python train.py --activation="squared_relu" --norm="rmsnorm" --norm_place="pre" --parallel_block=false --extras=["capped logits"] --init_std_down=0.0 --lr_head=0.00543 --doc_mask=false --train_tokens=870000000
Each number is 500 + 40 x the weight over its row's rms, rounded and kept within 0 to 999. Layers, rows and columns count from 0. Numbers have three digits each. The size before them is the row's rms in percent of the matrix's.

# up: layer 5 MLP up, 3072x768, rms 0.044, rows 77-176, columns 64-127
# down: layer 5 MLP down (transposed), 3072x768, rms 0.0405, rows 77-176, columns 64-127
up77 102:519566485529433535501470469483466523560470516508530528503496488499594453475526480493501513512501569459488569563484471465531572528479494510543468517560461551491444476503496447481552537510514570
down77 100:522510467488514562551496476536460445494498495490472554543511474426471505498488505519476488495498498489430462503426422491483547517453577462536463471492545558518437481553549537544531427510465475
up78 100:436523527570505446515484480547406515470489505567520492553496471516523483521482567475531459521501547558532488499523461495443532522451465509574476506467502530504467543472493454500520522582491488
down78 101:582544483422492562528510527570555479426500503526550446510535497488462442450592446511557469528494427501489469476468446499464507522588449431497493498475492505508510450493537416516465477494494532
up79 101:517584533498457450473454449511504503550474461517468526558526532456522467510516470598422547471438502482481509440503486564470544477550499470521532493428462550536508535504421503499489480495476488
down79 101:551603523486479502455460502505456566527544486472496467534457615520507530551506471429576535446448518464530494472442579546508505547498509526496546523531480537533388490499547430507481491468503461
up80 087:503482501550489531516614497558479522515414521535536537457402447501487468471549535472451497543573504488466514466508532509467502455488481452480488541498427530547460487580513549459494472562455502
down80 089:452496588463459540537415516446546501522520489463489427516545464440490537477464515539552532452464468485540472533453551454500473547540505492471544520517566488468479447474394476573497479398490514
up81 113:586492448475455507487536473566436586429508477457488538540465441525566462469567449576491507539463515570496551560477462493475462506443491604560493543495560452434534541456422497561430544544481549
down81 107:518454521422542510539590466539411516417511446549430535492492513497483565467520568492457494502480520484453577510479450496523475527470476556526523545420460494446538510486507496544485549534464444
up82 111:433506505526437519435488480510477485530571464529535507481423523509492498540505485508549557504469442533470527491472543521480568498527425545555476576480554532493554514479473508516513519524447483
down82 108:552543483581467490433498514525496446470492468496522516457511528541524506476473530466544451568526542527540544482551447445555482537416445528468491575487500518517451484490504484564512508530460478
up83 103:501532535494480441484540540510438469504486525525411502495479555552586476504433518493520427503468489515555570454488527432467506480490513479542547477390547572548492496534549475451459518493497465
down83 102:496513582509495511517455520483543479488526474482512482537569515472436440542447433479562520421484492476451452453516574462572476574471454508532540533544475467509503519527502538592567486509513466
up84 102:561553449478423476489474532511496516475576533552507568440485573430500486486527432485561507472532463483520503514517478495566558551533532531554486503475505443480472530466550538497508555529442472
down84 101:412554514518503473447558530518463420530424471506551446520533476515475586519486574547518513502456478483549552508501543475534462458513338495521487540440526592494516473536428448518519478492473386
up85 102:458487439526556521495520452515505367512468556563481480535427487514569497464449500523554504507565514470523471469493480501515476563559530512514439482466487496525472490445499443468475472483481461
down85 097:542518511456526486505495460476539508522521468537571527453471486440508503545550514490416484514557496510534533438495561569508507495592575451491474505482461530471437509549401508453479508480469509
up86 109:543547511514528503452416499499484477451476509560518492486538503471508446489542503449521582381519523526508491429463463445452593565469416509584491466568407544464476539524496496521476523517499530
down86 106:505538543554493475483481478505507459476536472495406542565522510477511574454426472463489532495441524468519559533480548540542577467482560520561479484558416447561508525410451498464425453531535544
up87 105:528508437454558533487515530502476505486499541504483519454481484513493360545495457435492557469547573458480479443481483432489448458485539516510493494509513500471495512533537514516471475527474499
down87 103:501556430457500561543472544504493477517611476580513539533480489511532540494546486467558512450511483500515609595523503547511518493527518539503511534562494531426501520453496632499517523535574493
up88 106:506452447518476481475554530503502553522525476519443487519531538534555513546435539490514553504522487504425499496570595535439432477525474507476480511465513442466469437486476461463522418475432520
down88 102:530530469424534500490541546497530546498548545490518536468509518531497545422417502530514498520535549419461508474588487487550530511540468546481488540472440505469511564548512420525508478547487518
up89 108:454467490469437484508588520542473534541533442522487503525482499481478475480468472564523542445500474447563503514531455408441404514456539453475473481433511514466564483493533545449484479547531563
down89 107:452407578465483518487486517501437548479483484518525541533472512561526447500513477522536516543494505513528454570522404444476565521518446560503422549506538470517478519522443510481489529462453467
up90 105:491517556560418500444407421480476488467509616560554529538498531513527420491452488498415420466530503473577533505521569512449535478454572476483416464533484647485501560503443473522516503452555463
down90 105:518519511500534475441521526499415593541499512487468515472483526521545417510455511510517528493484486496495433446512449504534535570510504515463474521430510549488569496505520425492473492531471507
up91 111:457494471457522475502502483492449480502513525549444523550477507485472474609543502507504519510472481525558525431490554499529518520522518523566438518501542492532462474512500485479533535540480562
down91 107:499469552505530555503504453486493457427511540470567532534471465499566473543463428473463540532552521545501488551537500493517473539410536514455429490487486430587490535538465431534462498594540490
up92 089:541425536542515556509548487523465460522547503536542525458530496487458414528463518500500508498463511487480504489469522454507548530468490486537519517567458485419438501511397440543519504556385508
down92 090:431539508524507461500499482523551511482499503533441525494502466534560504527526451480489485507550474527540505510446450527500485502472451447515407456470481450523439492516536441483504465503580521
up93 092:484431468563485472496446504507403611505449564528472486532409465530486498466495488463566531462518562492478508411509467526488502526416479490528510542563562492548479493426497477578514517507563550
down93 096:470481460476538503554533530476501404513503529470446527490516495491518546472556418519480510458529466468489459489455509490557511459470482504490466493441511491531506470473482504501447555471510502
up94 099:509462490540494521447502469546524510466524560525523546507452503527509502459546578500611513542510481581412551404476499485556533522481498499483423537481557561496561441509500466549507384548506556
down94 098:498520517485512509486487585524490521557452531440483511529571545478475481501536544595492521452428482499502453453440452466528436520552537565442519528519538559658543506495512505500468445537427470
up95 094:550493474509476546491486482577383535551462455469478568481440502511490468473557568513530452449512506468473559502519498514451497526525439509528508509497469429560563495521547507513545516447484578
down95 098:506502508521434419549555558467504367487511464468458512449481548467473538533436509477537490555541494464511485488504465452488459486492566474475504428530468517497455438556509532461505459449471542
up96 098:519554490480439440448495436529484532446498539486482461514518477431569428542489569509461500525530522477517522453563565489406489525474469508471532507523489536503510530524453444553518510471480553
down96 100:481482458495509441516494540492479544531511542464522543505483528545544515509505497520500459520470480450429453420496476468439453471489434533458503532464567576545541564539527528456548481473487545
up97 091:532464384468542439540515441486516573537514449495542456475438536480460472511468522526548529521518496457577466408466484499528502534475474513577487485513491472490470517517428538522430552470509506
down97 092:489528598525460532469459510486487446460546573512483524552576477508574476409524450435494429472492489509496539515532597529481490550519539494461544510474544549626463460481476477481595449525510487
up98 108:502514516459465521506469585526489532523535533501533489453498502519629486608505555487505475556488467526465521492461507436548517527550449484475495529542504554541548522547483556586471474515478503
down98 105:487554445624498583470571442529496503426531557529486440460421482520539433556502474454514473475544478532614484542490448525548494448505474472530491525455509537520525484445473520490526473498436452
up99 096:476445543485501457523569577532498553563525496494567489453488551476479472503512473558486467422501496498523455472526498503500484562495415492504474466546447512491467520514485607481501467489421580
down99 099:483536515492469516533521535448528534496468491500468494500564488469485503453476498488570501607543534416487513479544469437481533497493432521556592557515578565561506481541536494540558502503519544
up100 109:504459459491562556516493547502494531501467587402503508553483443522541451526550525451478534497493531452481424429548540490517489443491509461537477470548524458418497521484497499523495479457442572
down100 103:480489495524509493534487459511463538506603523506518449553519566601510458529507490507489466502502478452595534525452476558493555505476468465528501517498507486464482421437502463558477523563546565
up101 098:500486566535483468471493533509475532546568554461587492481486480497528465496465533561510512491523500533455504497428560485494453520437562470515461537485563637440572520501487554513486430483459559
down101 100:577536490404482472496497539530423526458468478495482525555497592526491441527563510549533455491499471493470498531478519479472507424495505527581495460566506469469514458517483515468538530527500497
up102 108:529544509579419536500487496507465536496517480510504442544526532492553504463472527565456546514458452516590449498509468510470550548444493520476482469493455488511560516577421488524455440485506566
down102 106:487507497498491452471518529491519498533486505582432500590524492454444492497461469459452511517505492557500415488562569534431501554500505472488505436516505482524511525566489416494531453527528522
up103 105:482459540478486455504480584522526523500517535461503483477453522517434500503441503533449511482469532543571496504496563507518464475532499498514477520536510558532474503511427498539469544486513537
down103 104:556515445500464516491507506489548490517427521453543545532526513519483557509513521522481468465552509484513484532470524502507562467534466494459497451505525576483516542446501531434563522456537482
up104 092:497488465575431504513540506505513464554472518557533544428502515579482524535422425457524509502495524484498485517484501510491481510513527516523498512483510511532501512475498512539496439587544466
down104 092:505532518432539555493496451500469561491469488365496456472469488543469497503491450525569466404481481547458511460502502454417573481459463448413521526514498527533486518445465547541456463488451509
up105 106:510487579538484502504480420520520528551522546525432527517509443480481544568469454524536464525557495420529473495486485455499536492484473479530464478432484459454494569424469573463467507432503493
down105 105:516583497456608507514511422532522429506495569431521431479525505479514469520523493529552531529486528501494454469560469546485469515505515530504443551521545522505534496563465472528494521516514526
up106 092:528476524530469473459509560496432545524548470508537483500440571527492510505477489583488453512547537550441531452443504475465498570463526523493494550468466538515468473459425555535530512523422547
down106 094:426496528483438469499610581565491512541556547507475471454493521488524540497431465520543527506480567495502465518617456478457474489465535537510430507537505511440516484451535539435552475506527449
up107 020:511533455513515479427457493538450459550510479512447450488447469535502490456475441591526568501531490560495474451545489469495526543505484543546466545442469557464492488458489518516435564483506502
down107 011:472547524396553481464520500460519474489439497543540475552507489476513528488576515459462447501519495474561552535556498466521493538522560470504504454477473487515483494478484498543441493540536486
up108 109:472577487526508470510508480564466460536558481532525487468475500477483393567536494531433495486531521418506539485527544493494529495467518524534532525546447517531445569514444568438537545482532509
down108 108:523513441497546511438526462482502479517515525475523495455486533462478505480503504462446468543524460523470433479501475400409503469426519541490511432480523480488482456537536526529512530567482510
up109 093:442588484485443508478544533561498483501459509481504458548475471465597458489497524566533468533474473534580488411519564503518465565491441518532511454481516547487544447473494555511428425475533553
down109 096:479513513448531524480434501562586507444455511509525467465392566515449501440619506497537529516497524507467463462539501547492459563549516495503500513471461494517494461507484447439445513549443495
up110 113:535448465493499485504559483546517488501474481478477459463501516501483506523543423497482555448497494536536473465492499497514526485532378493541507502528458518484473543531493563570517520533482540
down110 107:489532518488495501484469441516469515500496530578490504498441458395507485565512388426459550514546514433492475488510494575471500528568508512498487527462492538466546497568459452526491471526472503
up111 109:470498559538503565480494487494474442441587471525433501478498495456502528480519449419559503536510482471486555509444539519447516535518464470489492445541430480578495491377534529528506530511496532
down111 105:497448509467583432506442536479509507513492497514467480571528514494536567487487451471481435495499396499552489517461507490441523468512502489529509435626502501484430470508463492554548379544494513
up112 095:452470491566479488548558510513445488460523492529527497535478533547480443475538540603551511433516480548480549457493512487562548474440514546554474595529553494535561488459513467474524497526501576
down112 098:547506543431450539526438436430470483541458476478520525531503480483526450496525534487529548500404477477589524510561500452478531476443525528506514392533437414508497509456497558499488556496549506
up113 104:455596606475441573512520547505545518481499386507491535528553483523525489484451495466411492404436499454504455481393548490453471467487470496487499455478462496528498464521459529501571516514501544
down113 102:491598544535484407521467445525504551504470514540545490513516518531493489507471502527554449510528504461452551426518464487510452561459444569446536427545525484434508491523479440486513560558477451
up114 103:450548483464533538481518466525417463507526417553458477506410519474493458430527465553515530486496507578500504543518428487470583516508501604493527561521413530456482510535412508480484489546521528
down114 101:508532509527482541490495525511477517462473410467507468507518523528572475512549509423503537412516491548519425434526495497494487456550527519597477512505484423526505494479525482483418444574445484
up115 098:507457543582476519516567588495435525501527449508555462479503476517538578483493437468557539479483530468528467492535533545460454483525469508490488450485533524517553474420442541467431464444483529
down115 096:540516454484488554500517513490469557510509498514441522527434506534582432474514532485548485530487506471507540431449456535508522521522482555497472478453427552436481529565525516479482491482514489
up116 109:474517517492484449456467471515447529473498505464572453510477456516565472478535532471513496451523472547484511474456550459461451505513546537578514552544500505526470556464516484542404533495499487
down116 106:496531448465444481480480478460500524501476568508505558585489528491424497442540480483523530437513523445553515496503472542493462440523492505493496448520534468522494505493517475466494530530457426
up117 093:430491523467489574491567417523451481506512488481487489472358499505539483512534506484482533531579522547540518503500394554535485599536530564522490511410553460410520503498489479494465402520514507
down117 094:497525519503464493467531508461453449491514522472534526499458538455497517479483500504521452520475484493542431530579485510509557442522448465570553444463462499543544490465450586429532578495493574
up118 099:549551464568490541551489505557504503593523474454487523464531510487496400505474541470547490489577600474529517479509517393568417538423564532525518520467567504521515512404507458479505454492555521
down118 102:556539497487511457494555520522470455550467513471534486505506477446485533515497559551487543482476553542474559485509525430434512563513468459515527497498532544559529531526491486494486455421524488
up119 107:490524505427480574525485491570486510509573483550535421479506467457549455579506574504535505499524509442513465522559613498516523555514441491550521555536529460455475549530474533491511455459469576
down119 106:493499590505478524464475478447501539490491492452449561458500527478546548457470450524502493514497447485502553552420442430496497561518476533463494486445526442529479463504465548487510485507511526
up120 091:507480525448453462458458526479492472550471482500433494504456512474479470406489540439494480489488471516467586495522464487492492542578500501454452531475532520514457499448468458434541472569451508
down120 093:492509536609515461572515449488510476514532504519495515553490504502542462584561463549471518457487452552496549502461571543521474523585493516477519461449516533442567495570487500474428490508533519
up121 109:474502530525542481508533542568501514506504488486474485552504513495490479523621537479526496465457537456525540497504467461463532488484449492550429548446458493452473592484533471521568449441488510
down121 106:515459448463525495519501493535500491417517479536541530487468447445549536534497477513478527448466496422471500490505499455448503519510516493585520484496567513471494543520533556507490467476483531
up122 106:455519513484463496517538494497490468495540510463503456445486437456521494532511550508493484527502482515547560497515528421547507524415480499501499491497535539517503513505494514479498486510495552
down122 106:464505480507513499480521537514554445479517495527516603474498415463475477426499459494455569542484467461475541515500440426483444515539541556495475520453448506502501505506543489555466471479433454
up123 103:437489475428508560535489507516481539538500497467494461573481483482469495500519490437548549468453556509479461528551485458465422574515569555493529464409511493493505492429466445555451429567482515
down123 103:519447533503548510549562524487561460488499504523488460557477531502493503534501493543533485442514450490477488549525496492509502461479471514534529565531453494512426452510485487533481508529506511
up124 111:475516530550536511473494459519501496502547495526427464480509491475498403431538506521461502558577583495500482493491490458496446486466549520467544478570532531490490514408531500484451441454494526
down124 109:595583490479427479523452476577498483397481530514488475422450481496539498501548505532500530385492523589542487508449514517473488498480459504416484533440544459499490450437477499459562521553503446
up125 100:440545531499432544498546551524478458492495480442476547435518473532450484501504514555458516515519553506451482497490496510539504514425480477561455463519559560544569415532490504492484500508476491
down125 102:487528470449429534518461491464510469539490419441489481494473483555494538470530547454452459494489487447526520465484523504445504519516493536561542479457498518522540474470475418516541508446436580
up126 100:477522478486474453513398511509495524504538565520531525505528546474500436514507476439514561509563584474604479512571524508537489499457480543499532537486542513430474530470513420462497498543472491
down126 103:565451533504490456504520442497441457489495520533428484439501499490516598538497527396469529438496497476489449455506487538546474517484497542506586500501559515492493552529599442523448478526529445
up127 104:503478533550541495438490515488445512494471487522535532566485519486470554564530485545499529506511535497461535563448447458542444589554439501495430479505557574459435520505562491465518469513458519
down127 106:537602496439523517423559474514499450460509546506499489492525526439598537556516491448446510430459467448468496391511535497429551532519428542461486518488548498543550538502456392551416500495511497
up128 098:492555561550511488429510462527472494478543527508472544543517577464490452474470533435519560460554514490547558517565457564469490492507471543500503433476554488505430452452493524380477505428441561
down128 101:470531520494515515542455540549472533570516494466487501538442480413440521451534534518434481499499557548485540477552522559495550526483481523534479529441516497535463447471507513544455433557452479
up129 099:496489450490488557495513541557477518507498506524489515537515522544572471475461456576477456537469486570471495454430528478504486496553544477483466500506521483498516540472453632496542465497423527
down129 099:483456545482458401589449507487493542473551561549487474509495519497403494515498456560588512480489479566474467508488452466484465470462475553503546498499531472506517544474505411514475482514428492
up130 103:442454522473515498497504440498492524528434544527457418478451481498518520596455431460480470520519525547484537475512517496518491491551518507468475400491416537513488437461440490541451529482515467
down130 103:493508513426455468532494564578538510497538490497531471537492529512491432468468516466590481453433539462488578491459537557535493475482528495483397488528501488444491493473476513504438478489485576
up131 100:456538483557425578516480490527401498557535421492450598533535551462545483462520514584570560412488470528472477527486511438429458443457521498529508486554478471547558507447429519499574461482461541
down131 101:515477490526467522486482511550536478486513505529447517510452494501478545512551534430540542491448482607503484492487478488507578571507528507480532527499466491404473517502563438455468519514550397
up132 095:477401480523496533494466506485486472478567491562473408507472446486458473435514500534466517567480487378511479464399519512521524447571537529521536481514522468386465500433511412508468495481511557
down132 099:575553514483496434526509523491464451448461454470511499533562448499566524540517521486421496441428477531552512535501359452496542510446513482523493472539464440436462498465506526483519501503425540
up133 107:520542463526430444499517525550470499520543484448474458508462518441491486436555549509519476471516511565478535525552502503454462524496519543590512428496511485521475554485522517463523468479499480
down133 108:463552510479481535500501407522548456495527478524502483519482570472513500465500562549519505504452508497493514461495548442483460563512549505493418534552556476491464428513515474511438474552470524
up134 098:482474504462458500523439482505520480541487550506459499536509469531560512496533472509573503544463524459496492569436557462603543480419559484505490469415485571550465466494492554523513515444531531
down134 096:512554487529480509430430596379439500526452503562384492547488499467509526512490506484516503416464469521472541496561458508460478513603484487511509437509464478529511430494475481495472479473499548
up135 096:523461521484460530477474490522545469482502451557541496495443483507508485457435516450513500484499525545517478454472531519481553533566528553545403480468555498496532517465439561387533450469526655
down135 097:493484556474477445536553478544471470510458462571506440502586503487530496567472530560514467487534521478480452488477510507512558513514433521506469442473524519550500482503443495517560489506503496
up136 102:525530580465438507482511509482464474483510465563471539475502532527497513479506477534524493474515483531582480457480485420533504468564429491540532522539529598470477498473504521513516476511513451
down136 101:574464510496460525472532471500485525410451590541535415481537425569516479458540561519523521482417472431460554486502524475501517444471584482521511444499464558502531489486458530519421472471470499
up137 098:460512548450485555485472543522506523462506484408490537535500489454482460514511489456473514534511594484521579555486454479562525531487540492528473544531545585510548499488517438481459471575507491
down137 099:490515504492510528465488487444513531490520490487478572531534475556499463501491485471550454487587428481515553553505502475520545590491469508507442462408473500519460498543521562532552468450427582
up138 107:511552590535467554490417545495533521470461487467518483507438586463530406497481438523454536453476492506503506509459481501537527456524510486510448498449534544569619519489502434445456568444509504
down138 104:521523489506529584488508514498510517544499490457470456503467429482538470415475481497508567514443569466497473520571486469503469477524484527472491482497500527517411503481465535461562474447532545
up139 106:454538557456505397483497507538466491513489525439492498460518484510478476468540518503487476417518553530445524532493478474471503541480509523544539465547444540537431509474521511522478505545525614
down139 103:556484488463568558562532500516481494417534531528602489454499488468435529542484453480541498517477517474479460529513572537517510533502487479519528562530501484523485516531477471517528532536488464
up140 098:505476463549433530459483456507512521468521513465508482503364525534495483563522504523571549524492520537468499487503517506539498575576509534570465505433468559459465463461584506553468513540490510
down140 096:456528568485480454491452511559443448566490495511477444470605489541578554446581499505492517505538556452423506513481527472546412520518500498562495552560522475505503549503521591475459498507469473
up141 094:515520488517496536506497486539543473504421545536412512550435562421511457532445483497584544511557504569470503526499459557470476480504465510463512480498531489526468473439523480450456529571500498
down141 095:512501513481545482491479536529480447540459435475494490517569432493544553482466476494486464517475489483541447482442528460480492427518454505509612454484520534485496492498479538621453546520538480
up142 104:494520514484444552435509507516367463529476521504469483493508577398543513468507477485572523515502530470446534506491476446486455528480527465552460526466552516455487453425514481472498496506435536
down142 104:493548538468520555505446491492439494647523545590430502460587550476535515495546497415532473494482516451485578414458527479485530544485511457503512519522491591468521563455440468525393518408540493
up143 102:450497482574528519527451512497502503577430493500473471514476486472603482549486584522526564523527463548519530501561464510529493521475501523548505569500516601536589476511400490544556486433505500
down143 098:540491479535570518483526483519552523456470513459540499486494429493516541549503526509535451480485526488539492543458478561532543391460529548521539526445519512490440418451458485505451498463489476
up144 105:467450597605499501458533514507528510449530533489501526464468551525467502523409482461418503546500500565514491523515535512530455559510516471512478428535532522514506495507481526538519456544487505
down144 105:564526534500505564495612551485493461526440558526525486438507503438486508510462573429539538528448460504435451534482521511563454520548546538507445479476547543479529536550492507486534583544542486
up145 091:460488571509414453498526541533516491507507443515504517443467560516460445545515512511518540411497497452475489540487554458523521489457560483495499529572459603469556473531429616476555485432523523
down145 092:460541533502543515514526508603491524461527513544437503489482511480470468509511468433504482518512458594533516550504516540433548498498468515505484472572472489486449501466548474531483511516470491
up146 098:557502481491481449478566546536519504566480491544525504497536476480487517496531519480511451505511465483473447476416528473520435486500506555494457490498490558532494477446429507465577469533570510
down146 098:529533569474534461507499546542515455539512485523584542461565528500433481438495595462471465514504501521470485542460472514542499468526528508566562424540544513501530489479519517509490424497471514
up147 092:522451490551509505482482478475496490498442558464465479484478477509502455569546517520561452439551489497589551390454442524452517493557486540485520478454510501465554455514533481526525510565524508
down147 099:553506521422542506483400494499486493475488451445501476452488498525383555530582450514480431529558437518538493494549441466552525474478444505418499442538488466498600469484480501502440521520529489
up148 108:491483500497485441465533565533534532502489521548503404460472492534538473543503456508475421487478547521534558534542568474491475564506556533497500492517457582463537503531462502551510479496462533
down148 104:492528453461433576507579508528538538462581489489524438533493523505503571476485519438521527486538483411461558515526530494475462520501552496516488493518544570461533491513501587503463528522486482
up149 103:473436493462462546513447545514426523532501501470445469419470521482455495613455530478505527540611542511518493452537568467534503527494516490495514465476517487450434561468496513555478498494417462
down149 103:486540524498494529502522539460567483516503544552496498557473501482471472435495490489481575517513522511503535439524392508518494443461527493517520428539560467493490479491484527488441556504436485
up150 110:429475522541516511484509579497484447488499454481541488492550427436535398459531547522458475513506504547549522519480569474447565445583468552561513526498492493446511499485559483577525498502527567
down150 108:503502573524572488485473513516515578456513445471443536556485555464531519488484466522416515480516504578541456483525492539453493561559495530433456495501566401475573437558465482555554480516450523
up151 093:504499436530514513448494496541520510473482467548530474548471433476535495459425498484555508522490556451546465477502469546492562504477477571526480433496499508434528519481529482443573571543503541
down151 098:516498412446488534516502500449485497565490474575413494528486536468519533521560522499482481492492484395412472500469521512470500540523529522507491421463479514455479446540536608511542510506547507
up152 098:450484531518472397496499476498532559488482488551493463531504441487511520482446479455483526393514547488523446521551431493484537545517476473497492467457471476496512442458505505494463484512518528
down152 103:459453559456545479504471541487541465481533482506449467460505587432526549468496531470499509576460445525493472524520516455434485433451513480473473534522527501469547576565483550527496509491491515
up153 096:511545499445398507468528545508434511495534520523518481551507501498475499452515419541539514454490528565499427451505497491549495443510515506565537473538545450448514504541536479577543484586504535
down153 099:471513420565505496498495578548523533581464513488537366542525468498502548474599486446516490471528516514559448512471532457537436457518494483551482498440537524536487531515509441465515535487426442
up154 096:523519547505525511470443532502481523473594404554463541529425505480551457583436476524464516494460464546529547445449452483477533497483501531533510467478500471466442486540418486434501483468556510
down154 097:507503565496471480499441472502526547480494487451502522539471558490525469506496500504422479467511519499468478511519533554461483459524543491538587466451471480467529571533522512482456501539446486
up155 110:530539536574510470521487492537446513498521497501485504431421542484462498570500496466529477447499509454554509525510535472472533450486459530584403536464471490439475485476546503521484513545495484
down155 106:483515504597513467440517459493465483538367467580486531488505509513522491574498497537484474539506551470478471503540491510528497516494419433494558507499456552529460501470540470464469509474505472
up156 103:453571505528464508511503493458436450487523390545559514459470523465502407501555458527473559511490521519488555453517489512470500492489470603543472496553523491388515443450494430490560508494500533
down156 101:527487458489505474551493485504475492450462466470565489494474489552424589498513498519538505494536500507501535487561511524538565568490539391519529546469516466478503455548480487569466491446540471
up157 099:419472554498531544491503456535481498491514463478576458497551487510531470544489451501490473449438467567560491510499534513511576525501487497530481443453526507487532497485512557535530530420530509
down157 099:439540407506502505518522471527459487516588589504478463524466529567484584507444501520536494501410518495424538506425408458425571552522430555510447479558520521549507495469562488526472516513528520
up158 093:482478543556491557495456527487413441521472482536449548493511445506482477446565520513512449553514509470521509477549482440509431545460428497467459497515538493486555531484469462516520431483577560
down158 096:554502538447530488428512526477448481503486457450503467478531514504508521457494564453470502394550504558546428475447499547476543488493549507545512542539425493520488494475511536504497498442509481
up159 095:524484529423443480496505559504515450449460413488491467493467530447493500468524457457522459415522500576565515421470466483501448520537536504524508450492463446438445523490426474576526489546478511
down159 097:482487480506495505474456582481539492434484478495386575436480467506530558493452445581509456530551518537530466520453484500418487520525594526468482512524535519459523527498474479509541451571516523
up160 101:551483482444475529533548445504492556461459515477497486441488470418564517518490452536471546443504440507502451427514481500501520487539379505499508514495512445522514506393481524509496475417471489
down160 100:487514477476473467516494475514463535483498493506489530485457428492493525453543501483429529545487537484533444536502538438528554534436501555575460506530429533462528518470551473499610473444561477
up161 096:502469472559499515519493589495495482457474554552511481493471519527502543507532505523537491485457527483541436484501452528470445584439555591507469470468501472477528490401522527467486524524562559
down161 099:486549410547551453551497498518509449478560477462549526512462503450510552505493441475597543493427549494512523536523493493464433421577471549501451544445441537491520469450528507490432519526497469
up162 102:556511462492461581452554574572478479455477459501519559479490486538513484468529508474494524378503494506492462481547481484525499510556463514562540538508472453569443557518547499466537459425571425
down162 102:446493454452547488487497594513478408476469575479502509514455512556534520521485555546563446481502508509541494472479589487433503546494571547564546528542505420484452435578467506501532508535492524
up163 100:377459489442455521507452529545446542528468446473488416521490426514457477532455497492481570471476504467505486463534529452444554501465453495442524496567507531550499502418450502595475468416545499
down163 101:451469496488523470493563485512479476531477429451477475447531494502519489545516447466493553479518403508495516503420474517493545564427441496473503542563481549494467444527523481481522482526539485
up164 101:566503499542451441482431494485486541482441603553485523578546567566583487525481441522571506510536524414512528495532477518528505503491481484535499508532510531446485493381525436529524520520466570
down164 102:505471508482450510532539462502452474474439526522535459567488472525483571457547524535478473419482485521450483505531529543453516484454518522455446528486413471538561412481510524473500571545461452
up165 090:475404537581418452523549495494490543561499449509512558475526528537464472528507443520489584547497558551554527503483485509520525465529513493538455488444545542577528503526470580497487446475527459
down165 089:476539484439517516491477459477485537511523476457482436482487465467472461498474533450581525471524479487511442459501410567489511557487584460496483520522433465448476508443458460433514496506514472
up166 098:441521504547517554401532509469489484566448470528506494404535510453565468471547498595520511507494530555525443479533537502507524553503524521509460490466551545528541532379534482516568511466505517
down166 097:548520435485496554529517520504478505511457584455478490434479531493491472504475504506455451518596455548545529441444479482486497516540442470507432474516444528551572491429515580542553524550517520
up167 100:440513549481556493468483486527556521447523521439503451514488476430456471433497477470561527387555560534491453547461528492500542455495525454520466518493501570428454428492513468518522456469477523
down167 102:522499482447564558533463503491495494561510543506562481451535406461510529503528519528542433588504492461439520486521426511456542502546564513491489590494499487555495509466544555442450491524528482
up168 097:439471530515437478504500494501495513467516498473476468488462535532459511534539473458461479399548482541545481527582464508488570556535495516531456501533405525441496495518547635529558522517453517
down168 097:471493484462551528467451532531479450490528508490460516453523573446463560499466512493519532525458497481502514494481512487513438526496521492481530544525551527473619521517509521541482508465465472
up169 095:499550481543503521479413514521463481596488536494456541502458509512469482484505500539454540532610521562501454536442532511510549494478440483513508562527510520559511509482447514468514480450525461
down169 097:512504437506527464443496587465404505519534463448479497456482574544447504561472532484475505523519469469537447456560486495459503512502434430515489471458515556466447450518513550487537559520508476
up170 104:534441518506482478486528496500436492516457490464477497567488553466505512489406500542518510517492442505552521532450597516478580596479488486556464399454461559443482553457431453525411567442490535
down170 105:516523487537493518526554558532455483477482512509441465516533484493523420621548480463547468452503535431485497555513501495488551516499529601489427524497504488521601579477456425390527505508567578
up171 105:443525556506439495506475554497435582452484492504489450500439505535549411623461539510519550485464540547483484469506574473452498566453510498514487470516455464519437407496460510518544492475475505
down171 105:566486485525589493517465449513479418504483531513520459418537532476517477452487523499496505502561579481590545501482528431463515435491491487519497563472482501526561519465482492527517456444562478
up172 107:516560447484434489542457556539475574534466473483504447497497496396521451437516421453520551418441520501488487399448456489440481410427447472534496436472490481489544443499386503472547470577515559
down172 105:559495390519503479517525533455549420485454418511471497502438548465480556494531439456511521482494471504495511467515449544424488476522506504580406506547538492521509492458474492495456430493479510
up173 106:469463497496441500542484497565460453458492499527401504463499433456478498495504548536573594512533523452482433480512542417581494524629444488557503517542528467482520568502522460539501424469504492
down173 103:507499475481449522451523523465503523531535516513515521531506460459493474492532456502543519522459477507490528531553463522532481493499536540480514531439510489489449561586557440478461538497484432
up174 100:523561557467493479512512489574483526471531444458450483457466459512579518469449483526557539479491508508514553490503505437513484491484448470534499501501448555478482474500404433473533453556384459
down174 100:510502491464569497540505492515473577487495483498545502422533526482500434414600424431479501516463539502457511500507524475449536511556526587483484456531581512473530513464535486471464530453516453
up175 089:480454520492548480403467494465460489452480554415412463496468532530557494533539506535543506498540563488548497472498497429435513561509541481490459463528513454495525551436488524471486512571453439
down175 092:439489504522518514586513514543514449474507450523536498465464489477479544501525524471475522453466494449447574473454527597506557424510511457533562483552472537498447451555534526436499478472477499
up176 097:491424518505472451518582498603483456453445524482497487561528475525487493483542512467466493430521508475451472483462462499566489581504538517611424462447431479475429546499495475475460531512510490
down176 096:475433537583468472536506563497477539465455461530554361493536444532459502479562533444479522503564557475491547502550391514534484450585537570551494534492543485469546551502513454506465481529526539